{"n_layer": 15, "d_model": 576, "n_head": 9, "n_kv_head": 9, "head_dim": 64, "d_mlp": 1920, "vocab_size": 32768, "activation": "swiglu", "norm": "rmsnorm", "norm_place": "pre", "norm_eps": 1e-06, "positions": "learned+rope", "rope_base": 1020.0, "rope_fraction": 0.25, "qk_norm": true, "attn_scale": 0.125, "bias": "none", "tie_embeddings": false, "parallel_block": false, "extras": ["local attention windows", "gated attention", "exclusive self-attention", "hashed n-gram embeddings", "skips across layers", "capped logits"], "init": "normal", "init_std_qkv": 0.0331, "init_std_o": 0.0, "init_std_up": 0.0331, "init_std_down": 0.0, "optimizer": "muon_variant", "lr": 0.00875, "lr_mult_up": 0.642, "lr_head": 0.00484, "warmup_steps": 0, "schedule": "wsd", "decay_fraction": 1.0, "decay_shape": "sqrt", "final_lr_fraction": 0.0, "batch_tokens": 65536, "seq_len": 2048, "doc_mask": true, "train_tokens": 795700000, "steps": 12142, "dataset": "wikipedia_en"}
Each number is 128 + 24 x the weight over the matrix's rms, rounded and kept within 0 to 255. Layers, rows and columns count from 0. Numbers have three digits each.

# up: layer 5 MLP up, 1920x576, rms 0.0474, rows 1454-1485, columns 432-575
# down: layer 5 MLP down (transposed), 1920x576, rms 0.0156, rows 1454-1484, columns 432-575
# gate: layer 5 MLP gate, 1920x576, rms 0.0465, rows 1455-1485, columns 432-575
up1454:145168112141151147100142117118126103121124130161145173121126103140160127142152120111131107155132106144109093153120089143098107129119088097140132157138089083149117130120175109109092164130124138123135135100110151140118164143108139111125134128111126126138106152153157132113082122144122103071145070127120128099107101161181124114148116184121143135157101154107135145121113137110130130084163077137112181157117124120106120095128127085114118
down1454:162117115118098152114154090133127119162101117181095130131139120122143129141063162098103134127136101138120156084107097138099094154101096106119107132116099153129151122149127149111110142156095144122114152153107136102092104172137145138123149107137127110157120137131105118122103138122158174122116102112138177103070154094080128165146145147154169161133129109151124124125101095127152113092148116107153111093124128128120095134119158160081165
gate1455:128166161128093132100089130160124151109063148123162144175171173132167141164131119175092126105152171082164151128149139119160119129161134125132127109114147131117123153117088136167126122152108120110152119180172117117131064151143136170117171143133119126129131128096128180129106121105111106131140119122147151155109100128117133138163129147148136146141160130104058147142156127165166105111105148135145105137106124103095121115117140107153150
up1455:113135127118105126133068112129133126083129130135162129142088111157128125106143143119144152097165161164067075165164128095124120110118119071093145149087136114144101113148147124142128128132114120128143136144154171109113151131113136063124115130144135114138142119149072130103173138097128132161165151113148109087096122122080144143113121134164146139121126100092089173156135134137112131145142063112128102153130148147107109121065078121061102
down1455:163145104101126145132146117149140111099069114102175099125177131128099108112106108089131157090145137156111186141131159100140148118112101127125145122128111105112150117147135124113125124188135079175105154107157139118095108136118126141140163137111170143115106178157124152112132127100161139114118118114153120099104151141121133104119115113140145136111131114094087107157146109140153094148121138125093101160139114113116118115169109141138093
gate1456:130125144119146106156144098084130145184131144152151128157138118136097092093124120119117126162116104097117091134160087145111125159112154120128145091178151114172130123163113120171131111159120137134116087113151104175146102143110131164109114110129102146120128118106138152129145108126145114092138144097146141130106109126141144154110157137134154086153125108156129131120096151104130118196171149136114144099151116117152139057144092156108144
up1456:122151091132108135169135103135137118094147087142188076117138173138058162144169148123197125112096100129092096145107180171113144123117146166130065120104142105067142130132116138077131145103069106115143105132122081089137136163141168084102157165163154103164150132114113116094137105109118158145161136102173110133144159125127156134141124131132125123115127121119136152118125111067176105128120120143118150066132107135145137123148168085118132
down1456:118116111147155150141132115107142115111168129124148111130139120139084093094176110134165165124104128108103148127102169119101135110106140121163167124131133166117099093141136138107106146128103139116127092119144094122108139141162110123126146137123107109141142100103150122131127121146171124122127144125165124116161119131133119107169097195105162128123133147105159115176176117140121092079109166162111130145114121157156085091155146079115081
gate1457:120147134155119129138098146109144111117141104151126101145158150118115120104141138152146088171153147099118162076135132070123132151171139101099108158126150130119135145134114102092158164131065142135133134157146133134139150139122131176181110105143168165200133132104118119134135119124126142177129147131119098093120120149112135123134147104113090132128098137115136117118128171100169127101099160121111102145138126144116118166120092095141135
up1457:185123123123141139106120123141097122126082136088134115151139122114118139079126097149076143102179137165124168116145152135120066142156127132126158128116118093162106130175129174103120118125116182096115152074122117099180155099184152165109098136117162111132138131134199157150092119116124143108128079140158082168097117155129150116167110126135090132111115138171140150097106131159138102123139110130153145108135129160081154103116116144168158
down1457:120136170143156120167085116115097143086154156146160135138091173097125167105072100141115142062135123134137167135146126112111106122058118131140121157127123114131106161102117126132121150103148113186083111128150144094151114133110101108093123172125109125125146146151140121123149138098111135128193200141122142127064085124190152100112135133102147110137151134104102102137068165158118106171132105140139134142115112142127145150112136132153139
gate1458:146152149068118130089126079083100099134061105093140132095146142151110114143158127137114124125110124153158131094161129107139118149117113167143143092143152092148158113121119116108125168119156141107133129103135100120189130113146124137132165134112095153129127168116096143120133138111111144115123104085111104143147130125154178123144135179137166140119124151137156116131103140148103117126102162111114119106147101115105129115136137128130141
up1458:130122105135105139134124107118129151103103141172078148159101117172101133080125149094108114103100100082105161121112129116168120115132102128090136106133123089160163123084144114128113122098090164123101122118113101107114158074138094155112142156158124120139126131160126139133105145126080168101134117160094108110109093140122110128116085131135164099134179163096153156167119088104125122145156162168131133132115120116108090163174107106166073
down1458:105125111163124163166153157128139124108087126110163107117156101109149106122138123143163121123183131078111122134118084085140106127111105112097157117148144138113130144175128123087106144132101135146099132153140154150144113092098104137109111079118153111115146161177113082141125135106124143166131136140145052140112183115146150132169146122083121121120121128144119131094071107169132141107123158138111101097141096112152175123128096125122127
gate1459:098128116165136155167182132102113110154089115162072132182106117104132159143167151147123115083118113145134107100138139190130092120126131136141157133134101146138122155180159134146098106107112110106123146145122114131078111164143112127148119130186136095103166126120128146123122126128111118147162103133160132125121141153146157105109096129121119163158130094138138177128126086113129103080132101160174153142115165111093109174145124128102133
up1459:095113123127154140137116137109121120147171152110131183106159095084152144094110122095106133138154113132093123157161179099054096108093105109119119105146151134144163113144101128130119124132127094150140128095089104091196123118138118115111170140088163138167137175145105129114091115141136163130083133159095126124167139142147116119110107121126154119140119136136134125116158170128120111146129144127094121143067118107094112112126162151176126
down1459:117146114121090126066153111072148152126161142148105149141122102095097092127178153170111125111135129148136125168151131124150127118122096122136127139148103070079089142113129176121133140118117157123150155130103151066130125117159143143110105108136131093126139195094132147145093107133121124121125110146148081167127140148121127131118111152138128124120091109088070136129120138150128133136134151105117131122124137098130152123166154157078143
gate1460:143088133144130133155120142144123124123081153122134168119171112127139109151099155151117138101141126138110184088168131126137096165090112084090113108160105122128144105135131090086090143135162130123075077080101151128107145114154118175158128089143159098163152136136117126136109105128106167138134119111135118087165128135129147140137130082121137108117135144108103169132130125127107131099154121110076124115096132112132110115128129149137121
up1460:116110119169131088123129116118085096133135133138102114125119113140152104146079124141096079090140125130107136111122107130182103096106108142109053100132165111128158094122135096148158110120126147137096071119149106166141122145129096097137152151163127126163116134141119085117133129123124146131171152092147106104112134132112130131119177115124116129089147134116141155147144123139113090127148115128109142121078136117121114122126112096165101
down1460:102137102102135100110122162156151131095102152105136137169126108110114126149150114090104108108138132164116147137128110173138117113149108140111122146112134130148099112130130125086144123157128141112130127154115106132168113125169145142096147160137125109150189098090115133134124139105116126125168153143129158122158109109128148118184131142189166135121131107140127138139156107105129109147117127101146100147125167139130162108151133150108129
gate1461:129148122118135162161127144130121118084152126141108153181113104110138106147130122118154131108111108149111127195060146151106133197148171124143135129159115126115164171127145124156168143105144111113127105064125121132148131133124137143137095133143129153093171116154107150163132133095125136128138102128157153124115133102100131149102088122136127132161095139145140127165113140160144048165146104085110131143137111110101138135126153108145149
up1461:168164144137126148160119151117082123111104100159123138138167142108087128107103146150133094140123119111106135140190109129136144125146121109112141120131120081107114112099159096140123165094151118137108183103118101132136113113106153149142119107170124154114123157112119106114164126174104131118082136116140116152129090143152094149118151095143129120111142107127149121154129113141123084090129134181146107151115108121096097101126120118121137
down1461:131150143138143093155138090134077138124122106091159115151090119143139110134129136108111175145152138128116167121122161111127131147164148148154122151100123142140128139099107163099118139147149159151121116121110104103101147101098136154155115068106115124098136175166127160123080122106185116153162127135166143123095103144128112097112113090114175052104098138104097114133110154124144187138134109079078103126124123129114112112141129146130141
gate1462:088118163143124120160126118106136192122076131102104142125118173154144117144052102090092123146124094127119155122113136120163125155123116166111137141118150107154133070111115145106118136142121116171114147125114121154143135173129112132135095160120144114078104096186108080145068126125143120182142125153143163177160120148157128059110093129144127115121108144160118160107122124135135143158158111127126121116160121092127142099150137123204123
up1462:159114128081136126141111109113131113139156107127130133135180153133099134109149100118127155134118106151104088157130146159138161129129169106129104156073145093114125076149094108159164153115122122154125095102157143130069156100155142118095084159115131182143176139162123168110113128152132166163126104107104116143126139142147127132086149100103112137144113136155141090105156134121109165103137135127131108089128153130111134119136111141122124
down1462:130119113107144106091157166135153115143135145158102150115116151097111142144086168102104099141125161155158130146080146121109132115117112081100149086138144086123144143175088101142133185151140136107121169137090126115117142070138197114155114119074082133167155101100082128088123107118105129123107136159125135138147147140088106135132117044085110162126128140133135193127129126117118144147140132131157115101117159115141107112132146111119142
gate1463:081115154164152120137117121148133135140124174135132161124093142169138099114155111124101148131123109111101141097168105118116101113125105139115114125107095118134168085134114133094131160108084170099148136127112128152134086132107109119109168103110085121118136133116120135125106088101172129129117124128129124165121103119106121108086151125155159126132099103116149139111096118125124128107130144131109104112123122135131137115131124126124139
up1463:150097110165107138182137113138098143135153118128123167180128154134121142111138119146177122084117124126146132073127106100125113115111135113135124163119139121150109139133168154116169111116155150098118128120175136108104101171121128157064147100148116121079129113098140120139114115106087108144108128104130097103176158152115123098146151127137123114165109115099108144140190099166134143130144146116167169120156092131111132101133206136107172
down1463:159120162155088128096140116133143171115163134131132102080133140125130134149100095148135114173112139126131110138161128094141149127148133110143133128095124103134112104085120099124139164131128121125121133133145143134149120151136161157136132139157092180147108174130136141148159127105093162144116149119114162121080132097133080139122099140098159105144110104136124106102123145152134171137133149095162114138122123142102106169158160184122127
gate1464:172119101095119161131116162152104110144168137074120128148118159127151119144154148116120134120168145134147122123120100130131096134168074131127114156091075098169166124119150127134190113124082119100155164121139090128156162091117143151107106100131084165165100106164113085093122162129109122137149132130169172067127101144167140125154124119106116127127115124096165129132105124173162121152108120138144190134142121143094100147137135130131087
up1464:149122128124119140112125099132123104130160128101139101108150132132140132139111141049125092138126149149103205134169166117151080126169098109122109109135127079145108091075160118138165126102122143125124168162119115128109170165142127115109089132109087138129105120145119141126149124111115089102159158117155120122098147140127075122155115151108132143108105143121130157158166123142116068137136144129169139130107131115116110152157120139152112
down1464:128140075112130108073106121107164100169111097136118106136088125114169147149087116077093160127123057079123099118117128142147060094133121077104129116166082138145110088129124141146148148125099127130133106092123094132132091142132127118102131127111117148134110097111112125083127124149126140107144107139131128131131185105086117078124152066118169199100103105136108153120133110168184136144126148161130111131147134132121127114116123121123119
gate1465:145130103115176144130103105143163130139119138116139174153090126173065145135152131138102136149140119095137099127139123161109115142129126093134168131118123126120137097119119169146126132140128165136136093126124130118131109155125074124112105161108132136145159181115132161131070124105121167148132167159128121116107156133112152103139101132142153147092141141159136127118124171098186087102085117128114111127171127116122152125099152127122112
up1465:130116163122149107103171124136142130108085120142160147088131174132141094103111128152106135168143121185151114116093104132098084111124155116100124127145124149154133112114174105123158136121134147137161137153137093140137127163131152176137112142117137095118072112162170132110176142112166128158130111099121155096090136151147069139089133142118122113118173097096113123121127095163101108130142115097148101146108127105126111101137167092134105
down1465:090176133119128105126137146105130178144130126120150096143159130130180097141087117161135121135149096186112101128159135132113160162136128094143086097112113130140140126131096123112110080121108129144075108102113121158153130118094139086150140077156133129183146091121127139137154066124125100179148083108170134114128131118113134163094127115117143127140125184119080164178138106138068137086121110149129134140133139146198134107115134163088113
gate1466:086142116131124139142148143117117136146139122110140153124118128172123160132107129132147159103136090102107118097129118088122103107146127148113134126142114139117130107148147104115131150127137118130161095127110097115151102107132109116109088145091105126107110127109139107091095106144104122128118172141132161143121146120075178117052085180123101126158142138174117124117145111196173102111186097120120154133179125131149131111149118154124104
up1466:140120145147137090172133123183121115133094156164125123137181183129157101144135131147133134167108172117154103136127103146129130168154134172130146147119095149112128127142113121143106101136137134115097110112094140101114168136155117126119111093144142085131110120096121100146113129111117131148119128135094110121132118157131138139110136137088140158157113099133107092140127099146149119139093139134184157101109096156102136144140158164113120
down1466:099114065124063145084126102118182109163129113113094167126129114167121114147102119141126152098137072101154124123138143139156104094113109168122139135146155129125084114142126138109107132149135092133143113132181162119145114139121151073115101145162113167140197125136188118104126123108130111138108091122135104148156092120119155131132097140112091137167161151151134111160152157111139080158110115161125159154111139149159153130146090143165119
gate1467:124137088100119160098112187088091143112172201140146140090175167121135100135127110123137132141135145119126164132117095122099117119114135138141133135114149105101146111141133109149134112120126111135146094134128128124111100139107151132137129127103148159111109119144134107134094129138104119110118123107167147133128112131131127135135103135135147139120151121137142098118139154154166111128120156128140125125139149126150075140114121129139126
up1467:123148182117094119098141134134126176095158118147143097129112141129139121110109127165136116167131102119133151122104153165110125121119170130150122135093142151134122122187090099128158153125118094124120127096135122114105134112151124099106102120130095131153167177116137096116121120138165111156120120152143124137118149085111121142172126058160124122133149081119134168105152158131130108162128138156132131118130144163103120144138149131105142
down1467:137107147123124117176105161105079144142128133135113135099166130152158118150147109148100124086144114088099165128111113138089119162123104139129134083126147151142118116099137140113091143112155144153135132135132101162142117143102137109106157098119126114115112119109147141161130118099117124134125148113136114146121114124103107149115120140122132081099118115165095137145144134167186162129103146135122124116111121143115141112119101140135112
gate1468:168191111113104092099144177177153088141134151156117127100190131161097120149134140108120131128164147118100129104136115141116137130082135119142148128121116114154082131119103128134143112128094116126134088110110143107108173157134106140189152125102153139124096150138104173130119138114090116119118160131098111113129150113154153126104129117099138178163095124125113135117116123132150110128114162142120144153093120122075123109117142091137149
up1468:104143159087155121125111107132129120121104095069108130147102132121121112150149154146120119100142094187137133127172146120148098163134130114123133135119141140152126087131127152088129110192154147169096161160116139142112135102145115124152140080153135145152112096139140155120122169106155132147160126117159123110130159124147126152108123124114142151119102139140129133159105143128105103147130081113104082102155124116141139161082138132130138
down1468:139134131115105154116150105115092152105105156120112111137137148123151142126131069116142112120104150123183185127150118112144110169154149140115114135127126133143081096131129100163102093112175072138142137124122127106109145170107184138139104129146134176080151113160105119123102103163104147150149146141162102167130171125076116153138137147169120118111187168102116158125129098126092133135102116129139120084108151126168123096156115140140170
gate1469:069126168137109127125105131154172102134099108135080120128138104099132124155128125128134119159139178202133142146118152108118132145122167126141112154125118109131093137156119128184115102154167132098162130104112217121129109154099134151117152144129155112148152108152158156159159097101126116073102116096111120157176121150132086099117113161147158120133156140135107139129146145163143131131123145151147102135134143145134144148170117104115132
up1469:121100103160107140122148098141077099183172120146109138125125133109186099121140146127127136149125173109164131110147154144144166150087092109105119088127182163144117136163107130124133123129125111154122157109153134113118146128146134128155163158162078123158118145126134123111128146135132139138147137134140115140124141160133166189150117127171135120145126137126129125094106131071111101174150094103120158121118133109134117117143131134121159
down1469:132120124136152093086132088144106105137128123124110118082103103140123108122127127072101122139093108106152132156144135179136123078131089093139114134155132143163112131172131096156129119134083107145123109132113131094147155072139116134157112132126150116151131195129096109135121115162120098126173094134089126110133132123144143079128088115148160161139118155146134132172137137145116082129141081120143111135104150106124156094115099170126141
gate1470:147154142083102120144162152129146074160129166112147118166136108135158109171064141153149141177147134154103139118086108126133167122176119132105122164134131143158113117143089181105130148142135115134123079115153102120190105144125143111135118076133161156178145117118119113135148096101082138121113127159096150131108129078110112128079086139127115125147096152078102136128130175149172151150105165136122164149113164096148146122122091110151091
up1470:096138130143101099095130132153144085120099162071147109121124140123156178138104138130139092150164109144147105110115136115153134117128104103109143172138092132170091080100074135128071099140135127133116125079109109130167132106105092168101129119175149133146110153128163125144130133089141136154129146103151104146158166145128096153091073106133128073207114152086160127198141104121123117158167167117113137145134156095165140118169104143168132
down1470:158145126101143144140144097154115082171120118168111063118120139112163107129112152145117131130110090109134139126124136125108142165133149174063109164101118173127168141153173092114096098131137112114182170119120151134102112167143105078144125146123141111095121218110142147093148121125134128128125099158135125114158115158162144141150105084098113064155173117125118137137096125087116091185134137152134136143163153056088128128123126121165145
gate1471:124116094124169109132118166123170147141166158104163166132088124124141146139091147144119173124100104127107169096111131125162109159125141133116109123127106177165158114130152149117122074114150156108079121154095141136123119130112131102147111087109109142121173110098123163158158135117096110095100144088074128121103128155149143147145143162163139077109104167125142119119121144145109130136146138071159124131119125126097111131105152101130133
up1471:117102175132125143104123127110121136138112103110105126125134118106120150167067099134131089111147145122105119149150110087135076098161143128113171116168156118159106142131116116144115103122166088133151127098113112123123144110177143135152114080133133088132169093142164120122129095148126121148095129180130144172086115118107150121096125136095098160169088128117114145109109185129171121068108083095097135151132139080133133113107133118133083
down1471:123146105097145116112114160116092119141148123151075124114129105106123094138143138106089160115135113147126124128118143144158081115157140110108148144112135124090128164129118128118110073098095136146106127100111083105109117116137105113128097132131134129153115125141165135113127115119111114118075120112139145152126150166124139143147127090119115105109099184113135124153151095093113145163127127100118126162099132111132083092068098164124130
gate1472:141131151150155165093141170103134118142148154154165091103140101112105092125104095147135170141109145130090138122132132112173134089131078078163126147093147165147088180094107130123119116121115124114142127109113117101143112117089147115126073115154109140127152124108118143162118173146105146137113133115113093117117148095103166157167168117140146149099119104105131133106143163137140099126129107123181124121139162142142157103101138140102132
up1472:127141125120186141133136125135103077124186146111187109117153119157120143089103104142145148118140115114095167115139095151099142111102113097130186094082172171115116143146105138109116100134130110176155170114111148121126081111133124133093138089180141130133120151099090161119092104122126165114094079133124095105107141102118133162147156123125119134130118089087092117094117201150141123144126125104115133147127156087095170116112153153145154
down1472:126162103097137111141167131174147143141100102098126132151107119118126137115135113136103149144113130129131128146173110116148123167183130124146139121136128149113107155135106139134137140165166131118102097161106130144132103099109132102129108111148134122108114132080067112116088128167129144116129114137100107095130095124073154112152139147121158111105153132143128083106159131147112147110111146160111093147119126168133125105131138152118099
gate1473:100140148154153136079073119150101104126096121163126134142104136177130145120089147184086115131139109131100105095161082119142123142151114115104131075151096151139152125129131130135106132117159124148082134154109098129114141145145120132134181111144129101090172117119121166108135100133082124142117152103076169159142131151104106141141133122117149122112143132133094126139153120130138124152110139077152130141094123141129155091179125180135126
up1473:125082110130106107119118090124160117133129155123099109144164112151156146163196127111118166108127119144089127088178122129097112131146107160129104152083118164113081052142103128177090167121134125130109159121130141144156102164152075135131127142137121138173122114160135117113142101129161123124177164120142105124115107101155118109141083163121095126092170154122112112182132111127165105187103196140134144118124117119172150124129145164103088
down1473:113121101122151108089096112141103132173147157141113117144124123141148205113100092146091159077146094126124072148182178104148110135118107125171146092141116163111091153157119114072137157095148146141138114125165132142163092136107128164080120094157119173125131109128105111151123113145072139136145162121105133145102100090130092120164097138153132162146090097116146128135160128126118156099117152105118142157147095133121168125131155127111141
gate1474:104102085116104140123150156144101143167064121126126161141139133123145156152162124105142118133126108097123114154071113125113137103097132105138158147195143134108130134116103129100131103093162143146116172141147126120100103119093145140133142091113094129165108120139098085111175150099154131123134130123146139156091127116139071137150128141214089137143124161138159117087150083120157126141086137106170159117154114110145120153127062136130139
up1474:143148142135125130114147185166103128141111121093116092121175150110094104113137112159130103171115139106135120128125106129129152136104117127136164127140106153134139125123169157150140113125116113157146133119125130117106114100124169152125092102112101136102114134154123086148121168149132147161171093124111103100138109170151150121102141155115109132138158110131148134124106108105145120149171165129107142127084131129134146112118126118144110
down1474:113130106056124107107123146099110164153159105126135078116105115103119128095103131101162098094146162152145126145136133171149111146141113129114156094159098133124137142186146112102154120110099128082115143114124170136151090144113128124105136152114106107167136116087091104075149123101135146128144080123119150162118111140127141143087119136166146141094110128116113132094108137153110152080161089136111127108150124114149138147087149147114108
gate1475:090127187141142136165117091083117143143118091153144145150127097109092136142107152081102118122106144099162127097158109142124116155088099130101164159153130114095136109144140136077091139145096125123123101162118154129182133199161129150134135125117114169147179118128086144121142148117101166150107145182126139127150117084100115150116111105096096140170110121144173167101098133153157123117119142089155070139164177098165110125148127135152187
up1475:144111067148100114108126110185122128090134124137128150165131149131150116114161088162136111156158103132109135117115129113142123128114138147153129122142130129128166121141182133132142167193061122143123136170139083126139149106185119132172148134149130124126110126140092130168168125139143141104109113136151123134150089125130109140122125135120132134135126134128111090161131102104056109104143135120145132155144130153133105138136138168127043
down1475:102148095121185107129108105134192143139135121116115135107129164119135156092111152175149168129146125067143126088146166159104163157134120155141113112121123146119115145076115122119113131158100126095145088115163091111096168121158098059164147125123150157157115097139140130117134142109127137117127169095128149117160151131129125106161143097115135113134148128116129155124139104136123134143170161130144148179133142141153152132163101127092097
gate1476:131102092083117144108108097145155191121120134086176145160111154125164123163115091123116103076081134146162151155126115105135076123163150147138144081129142115147129133102150123141144147101097124163085138142175134134148163090131108135127142103117141090113118147119141133134086089113091122121150107102083111125146133101118118093104145124175109138127122157131099175164142106121129107119108088120090154116140128111130124135146161143147110
up1476:163136110148142136114102133128093126114213154117118125115123163163135133081136130138115080105132136133159104109130125113116103127145129097117132116078109143155148115113141141112157110105138136154134135141144135116110111092134116125114113159119109090164156125144090165157167130128140140142160101117159145114181098121143128149174093170090092142126076143156166116109108117117133087092126113132102127142131160127094125124123118109095151
down1476:120177120123128128167115118150093149114109127152123102156100105162115124121145099190132151145131114131126138134114133144127116172154152129112130139105114120109147079113135141174119108142108126115107142159147126119117119145093124086075143103099121150139137162095152130134096073142124100109143154160148157108119100165109123164149151131149133164118161085128111145168133134119137146131112131103115136137148155174145121113137127108164118
gate1477:122138155156162151138122127145139146137158149157129166139129141137133085142133091162127129144143117116141123167169095092097180130126114105130114114147165147141151132128132120118076085168142173142128078087132113122137165078109125102103115151136156177112127147142144125108109103065177153118100110166095124113149132085090108131093137097107111132149144103201125158132148076087125145121113159142063140178168127107138127088114115169131105
up1477:141122116178132093136144142084127174127111143143059096139111110126118096156121170125119156113129169144119117115109149140138116110165102137073108114137080067139105118110095104117162117115120136126153152133131136170157116130179152110097119123138118074141134076128121107115152110156130110153111171129125106136103126145144148141154077145203173130143112130082147119159087154169176155132188094150168128094133094155054102164131153120128158
down1477:117129136111155113096095175127108165151139119144139096127145123147090142143166139143143138101143132104133103182118091151155129151137129115152120143135160143098110098128092112141137151113051104098122142114105145153111148133086139120123086109144117149088141119127152118115091158084165168179123105148142130122097121136154174122147140174150172129147148082152165060112106084133110110118127112177169132111159110153101150122124118104097110
gate1478:136114109137125098118113163152114133143111160149101131113114121119135135129128073085112115140134161132112169160092130171132173118141094106106132167146127186113139116124163104125141123136154103120173131118139139109107167120155124091170101114122089118159126118144140161153091125152119086108155157123105151095171159074116110092083105098123119088124094143137149127135105185108134131110121125109131152078164126110068107118134112088108142
up1478:091143109166156143131147112128086122136149149131135128171098135098114087122096142158114136134160117142133139133159101158125153150138129145125157109145112135141131167153098113145122137119141158108143092129117170139113122100122152090091115105131128123132138124141126085119093162122113106159122118125133091080091111144102111180163143157140117134128109132099112107160128123136129089132153119123150113134118175134182096171131153114133154
down1478:105100121145132095138074139120138145109119125119110137111141112142113123113163106114151147139126144079126107116112154144094124086107163161096129157141109111100120143123142115076134158122126162136070132119136142162147127105171129124144150151120117058131120107127140139115140146107092137123126137124144111142159104092173138106087129131160110135106173185141121136127132118116087113109120137159127151085183139116101119120120105137156104
gate1479:143100103136124103123108167106131105168140102106133114122123111113155108090127126111130131151101150122146142113140154142122140177161123172135162102159187101158115126165134132108158155140153082107134097125127123132134135129140133096114122124175123145175130104060111115111138137104118082126128147168113136163160123136109143153160147123130139116169144175129072111143096131184144129044122105148108170124128125105086095144130114141113161
up1479:140154106150117107089148164159128124092121123122150157102123126110152140137103157104087161111149091138132157103117120083131181108115146138109132170065118143165099121145116110139112089103150138149149156125141109128123119124084126153108136162086167122116145140158139161131077126140144150127176146123110144107141135143131108135095132139072161146093124100154085127113102115144115103137138165111104101144125169152117121120116152098107081
down1479:123107106138149135151113122089166108128122101133119149107122141110100095070099131116109117104132095147112173131101164156130101113133121148130167127113120147077095112119110113147156188143115103147114103182098143096122125085142151122126117116166144156135128127115141103093117101104111092123134109151120122107130127113116096130135128130133143098164148129120102123177156178130113092117119112140125124133116138143103185104124130126112138
gate1480:133149117107152107142117144134093135137138161106133131132109140118152107096133160139130084084169153114156095136106139120146132131139120133127140146142105160136102116117092142078121122127146138111085108095097116112138129142120121143131116148082164052151111118144120122142162141079123097146116129095148140140136113131147112102180129115140123145105127128126126162120105044140155135116159130130156139152110115154135125097171106092165165
up1480:109133093131103141150117107105110164108117135119113111148093145124116139137096165163119108091114130109073113142119131181114097119123142075102137120136161103138167137118127144082061114166110108150120171132129089116157157152145097053161158099137072104082119129128119127131066155120157136127162140109117118129115183128097108116115170107103117130121157114073115100131099114080144177129152142126100134117149112152113128080113097090116119
down1480:137153148132097135112154101165135141157117102089082111159162132117130147141116108140133131120140109151118154114174117133074135114163141174075151113163181136095093181105137095141145137116093128194144116191103121122132086120088160131154159135108115105142126139143148133159082139102121090136111073116097146122105151146149147083157112135112088095121127151151115117162145110166127128089100166147106100133090106104102157149113165141120145
gate1481:075152146121144157106173102136168125107101077096126125153143141132174118133177130149109130167167113157106177188129118127056146094148110164108168131085123103171147137121113125111131118094115143120152128146142153088174101085086161128138125148101120148146126130097150120130108122099125102151130140141122111158134107127144177155126084107158119165137126109130097155123114149135160131108117100154122139135122107112112091108144135138152127
up1481:138136181127133129132158122120136128127134083133138176118063132123114151174137127147119148078114115142132191120121162115088126152091129109134103119153117130129165098137107152152135133125159136126128084147127143188131168103181111107105128112108177083143131113139132132103124127112114137140104121103140130135142149120116164121157148091147143139105124143065140102103147120127104100113098100165192154160133177110107109119116140154091096
down1481:115161124121144100136125114131130098138132139114129142133138150094146131209136153143093104149125094146148169148157141122137149142121127144117167135106153106153110108119169136105157125100124106099168140133162134087167103141097125148124125111167131089117115120176159099127081089105159172111105064106144168128160183113148156171084119111138112070108129159104134111104128169160193089117133116161150144141122119104133142118140085123129109
gate1482:100091158123109133074133171117071133136120141150130112133117109129110135173116141170127126139136161081147179139132100107108092124110094101101161139135101112130140149116092127154168107147132125153135153156125133161114145164146134111151126124120105149094133113141170111110083119144162152109165107137132149128157103137149109126099183147104145132159128167101157103145133140119146100124128123117060123119124143117155105122173149134075088
up1482:095166138128104159155138123111141109100100151116122105160108118110150116119151168110073085154140094145145113117152102145110085123130119127118122116119188100101126135122128202115107095132151128099131132134141108129084093151134108141127138148148122161088113130131092151083129156162159121163158145177144110150159135171147096106133143184120125156142135169139118152147095137085154105128109139134100138140106103118109125130177143148121082
down1482:133094121120167093144081127137127123143169080108142188115107140105133169169155107108151105123132130171165089132150184099156142139109150120133104127109143104163131104130138118107135089123131120110144100113139143123146160138155147128125145134131159145168109098150133100160122124104137137135149111138099148118081146113167131177116122115137115127101121102170154113130176127103072130137112134108153139112124182148151125172084134081135146
gate1483:109086136112168134145143166160125139176094123114139127149110154111160136170109168124156108134124121091132113124151127153160070141129115149146148133132152165112140109120150133133149132054156126136120056129153188156171123149144122137168130136148098179133129075141099114084139143119133131153148111138133137121133113190135106129129130120165108104083120109169191150111135066126167087131136110151097163137140134146162136138092134099139128
up1483:159139078110085105125120153093101089089176104105075182084100142137099143110141136106151159078133143129130103061112106123174142121129132103122147163160106162102129134119191110118131109181137100160147139097123136148117120101105120141083159146129147084144126166150164153126128123131130128077101093081142163099128123100166128120120163106096118163158100122116140144159103132135096137138115156130126064111112109127144119149122135159111087
down1483:169128104077077084159142160107142075167157108076119116101118113118132129135136096169094124117103154148141110121126130116162160150136112104158130082167130139112117122139143127117131123122108129086117124110124153156107108121130102136126117119146137113090149137134128139134116102149105163153089145138071141172168118114158128130098115094112114069098156123066112161143180138125116140124154113134129105168168154154084137137108114125162138
gate1484:139128121131116142140153089139118099087124079105103100166152111104105148119161097147158143173119159136164115118110139145153136101119151082133087148140146136130170095106096142072145114118123116124086148109114120116117131127122098108063101124097139144081123112104137087158108119122091152102104121155104085128120138158119114099139156119124146143127104113107144084125110132138119098134108121094139120060116121078093144129096122130132132
up1484:144117117090078115125132106148132132127120095116137134148154140106145152101182133183165057152126142129138173122146128092155153082148113121099123103158129147104119082134162162122140131127116095150150135145114147134145159103092130119084115153150127141103096134112180112166100131128169125081138152155133099080145123152160062100121141132118128100176116144100123098119131108123074138132108113132118145157113103102059132117141147155144141
down1484:140101166120120127125126145147130172123112083114139119157150145106130141106168134118104154136124069136159116154127140091136134107141146115137090146143163129097097123127104092140131103116104138109091149127116114089156119172121153140115081096117140160148101057168143119117160123149121090108087113156145123111139120152137116134144154099105157118136104144142144148179159110133078070133192137091111136149124160139133103149119164115107136
gate1485:129114141160174139134124089151144132141130154142133144165161140124144175158153157124157129123135111095083091098160140129117143121115142106089156103098140115147103096119087139141131116123133143113113119173142130157084098120087136105173138122090114207141120121143089146156098130116121132141143122104114144128118103148146109125116103080126100160127115175149096150154121158152104104123125102118155168086123167087076164094149103117116114
up1485:097132148149094165138142088116140101157147131154140097088115088101129138120122099113107125100116140101119145084095089121129127163136129153134115120136131138081141148141155150111139141120131152133106105140140126110156102145106133105111114137129159087158123120114107175151095140113115131118111124123112095111112125125118102135129125167154129102124129089158107157117161118163161121172135178145105087124118114174149156142103110123111122